{
  "norm_place": "pre",
  "optimizer": "muon_variant",
  "final_lr_fraction": 0.0,
  "max_seq_len": 1024
}
Each number is 500 + 40 x the weight over its row's rms, rounded and kept within 0 to 999. Layers, rows and columns count from 0. Numbers have three digits each. The size before them is the row's rms in percent of the matrix's.

# layer 8 attention query, 256x256, rms 0.0914, rows 109-130, columns 128-255
107:489535469523476510633547467540471599476510452451474473521551468510503449499534546461462506538479501489538506511449492464467479486530509461484408434531533484493462547519459482521488498483480490507472366478510468546566483595506453440514475479476440532444540511566527500469521546592504534495528566499523552573469520528507503524548516543467460471495511483502478491566445567531521544486461
104:477502503593519495539505489479559526548468485530511490494437485575445527508453430425504519449478541466593490529593525509540468452531444525487544450500509522511465500487482485493477498554526541587476397449454533448482442492485551444519518492511547481522444538436587511494441486563514504484504457512481561555505486510465497479516582549443506456407519505476455564474506406457482511530498
106:525514465475527481441490479485375506589503486547554473536429450477494466503550496542409522446497464514549499545500454561542528563468483489504483474510506512494471553506615498408559522567494511485510520489417486527470530534512485543447454477541489481586476450464501581500539509512506527489486518457473528591476484474549519466507479480548481484514520512513535420496486462584493463587512
100:463453449490489544473501492446554502507475510550444583536579582433472482495437433481494508510484493521523518505446442472511506494513503488501498509490521503491500505516448486563443498469555473424481487528511551416513482505445504494489518490486453509362520422433383469528562545516541489552488508525588510501451509461451506496520552514513483537500523459464476484449511540519430520503536
108:452559498534511533452511396550414481414522574458509453447467474541510452469491527508536376519519494476602509487494452517486497448486518541506491501438426500477438498434470465527527476504513553493480500443531522519539500519534504521517443485491478439494506553436546540540450601493570521464451529540513485550482531463601489524472487532569569525556534484499521570489492495477501457490505
101:500480494390453474492572499441459549450461471553523569470531531501472491513408529465553484503513463489515553405560485489483450515498513449472557435529550535457519496500536460523526527525449488527480500470511516514472485572410490525452497525452462523492490481541563562481547562488432524595476490479438468441490506429480555539559505483522435444524526544502549518473489471553533494473531
105:421605514473512457513477532521416489518524502504549474527482443516524569480536444545429485517531500509501519567513516445479574455486543395541539573482507453525513455460542462468503554497449489522504471510506483529522567497509453453483490539545445544478520526542433508542496514539506572514514502580502539471491487415544528506526483541470525569490509484520515493509502537493524551506499
105:519466429508512458494522519531486587446516520476489516480551470554430536479432573459540502528476561451560480524541543501468563517531438479547471466487508508502527545494483547507530523432402443492474549463569486529470455518538541450508501478483563441555435524494482448467477497449551450427524482457488436499529481504441535506533576579531464499511406522576538547518445503511453549535508
109:509490482509476468531541530532449540438486480606522467495466502481543579455525505554563420449558465444546381487529524449496454504448466506525525523510558463430510571439541522537457519520491573481500505524503540542416595490546501493507487524471517546491491529439442502557392512500551481472469532455435527441489476456478531468496458513503543466424528473548484519457480487543498456502516
105:424553516465541480484446528509461498459475544493482456491520508470527435471518482526487518486512498540492536521485455442478532455487473561570531557469484516430549505489396483478532507477526497506511531527462483545520429461552508424548579498495501507472537495534498566502509539490506480469495512563535485478537451448532521494585525479556533522552473479532513539417493563481515518500513
107:510488442514484514559496485455488499538479449440501530434462510494542564527474518529546488440563513451529484527530486567500438506505483572480504494496532500530519457486538460470567497505583452408444489562526533495502539531576511466487471486526464483502416422510484552506510415458473462515440484484483485478496462499533480462477540583486516445518457489470555459543414533524444472533546
105:599508472516509505490549494473495529489474461529491554556483464498437530464477460513552522501495495499492514550495479416480564474507469484491555547462549563510532465471547520448469391540575531508565479461551559557478531480460486456546525508553433562490472530543526583436511436531527459480492484442483498524482543548477492499549494480488449474493529448528465552483485504569512494482459
108:451455489461487427443509506481539540467451490536452530494500462514550536553500552461512514541550485514594530537497464539540484477547506539457571462592511452493453530494484509433501489510498450525463489493575490422517469517467545536508531551479534560661561444578514506510436528475515465522465481452526464559458527516532458471602448481496493521529510418517477437538501474579493522459478
113:502485479428413523472531537499451476551481457585523495490512518524481531515463514502458512563544491493490463454508491546501510573500449520553449558483462554546558443530523458487504525472575522519558504482489509442445536401528553486448587450408519464452538572454550522449537450517509411510437504469514525556527494485507560490478496495487507464537488438464544537428488519475541509413556
108:507499488455529575509549575471473464413489534464501410584502508547470459548462535504531508590553450544476516483476471501473492490499529492482517477551510456501485489507480502543557497533541430478476547523531528469486511471459541473506549441494521545430479549514467588507482486523520550444498565533473485561550450506456541521529496550539546399507441497428544528466468524529525426489505
107:503455493453540467477414449509468525493517508556429498483479483490566496457573531478460490410433466478480496480402506465457576484474480439509501517478502545551488496522433485543509511572519468470480494508466469517481529433519492544511383529428558507463482522452610536462462496510487520530418515490546509410539509492519558513472485528530445531507562469467494567464482511487588498498477
117:531468502518448471544481441528457532482479492499530504472495474527474507551496496498533459480494561446479485484514482534505543467498468514434445472572486493507546491504410522497479508555447571483560518558449474440503470512518530443493459503463505494359406514541463462549506490516499496479503494536519492508508461473537528555571510515518464421477489453533509553488478464447469520459530
105:432552554543486512528571526493487560525607512477516543498570485424499502429566452534531417494499487521540542471544526501476548507462521563516530423539514503523558478520523498438491500481502513505484519460481496518513463578504479527508515540475494444474499451519496437566503542474490526449485502442444470567533448483460515497535519481527504510459567482485529511516547436469558475515480
109:510556520517471500535578518573479452548497527540490504484528502487513516510502451495534475457535504448436498473538410484514458531498552492547520550438495506501523587567475517501455550482485469426534441559517521557479520539615521503515532458548455528542499521545558559512548603462516511482491483505484497524488532476519555434500495443474509529461598489506558489568476504484462517444510
129:473521493507620525554520571468523499576504454467501453518434465498528543517516483524486545491560487444439490521523528501479583531484455464542491433524464492500525515492482513483560533511453474514483496491508476484527503475480513529500485503500511479550542429516433520553470533458479540502496441525471474418490477503512500466504436494486509605458490538564490516479579530495535480456394
133:544526456525422512482509542514481471459474508557505535459576523513485448478506505510504484489526476535519569465494427520489446477474586515466526570480516494475508492516489497497475413535507493533506539469568563541487496533522518441505477521489445557402436573484564520462598457514544484537507545486505521547550435451526523477500554492513475421461507452421530516492478405423414500503572
110:527494552526602548541512531449499412560499565484532526526519413477542522470570490471461585540507487502453433553467475507497559473537460527483486520586455543509511510563527503539519518567485464553504442460478529585483505538409473436515537447496470504445490553547451534531516441494487477484586458422504471503516513504491527509525557495567541564470523502579500513457453479456567510521415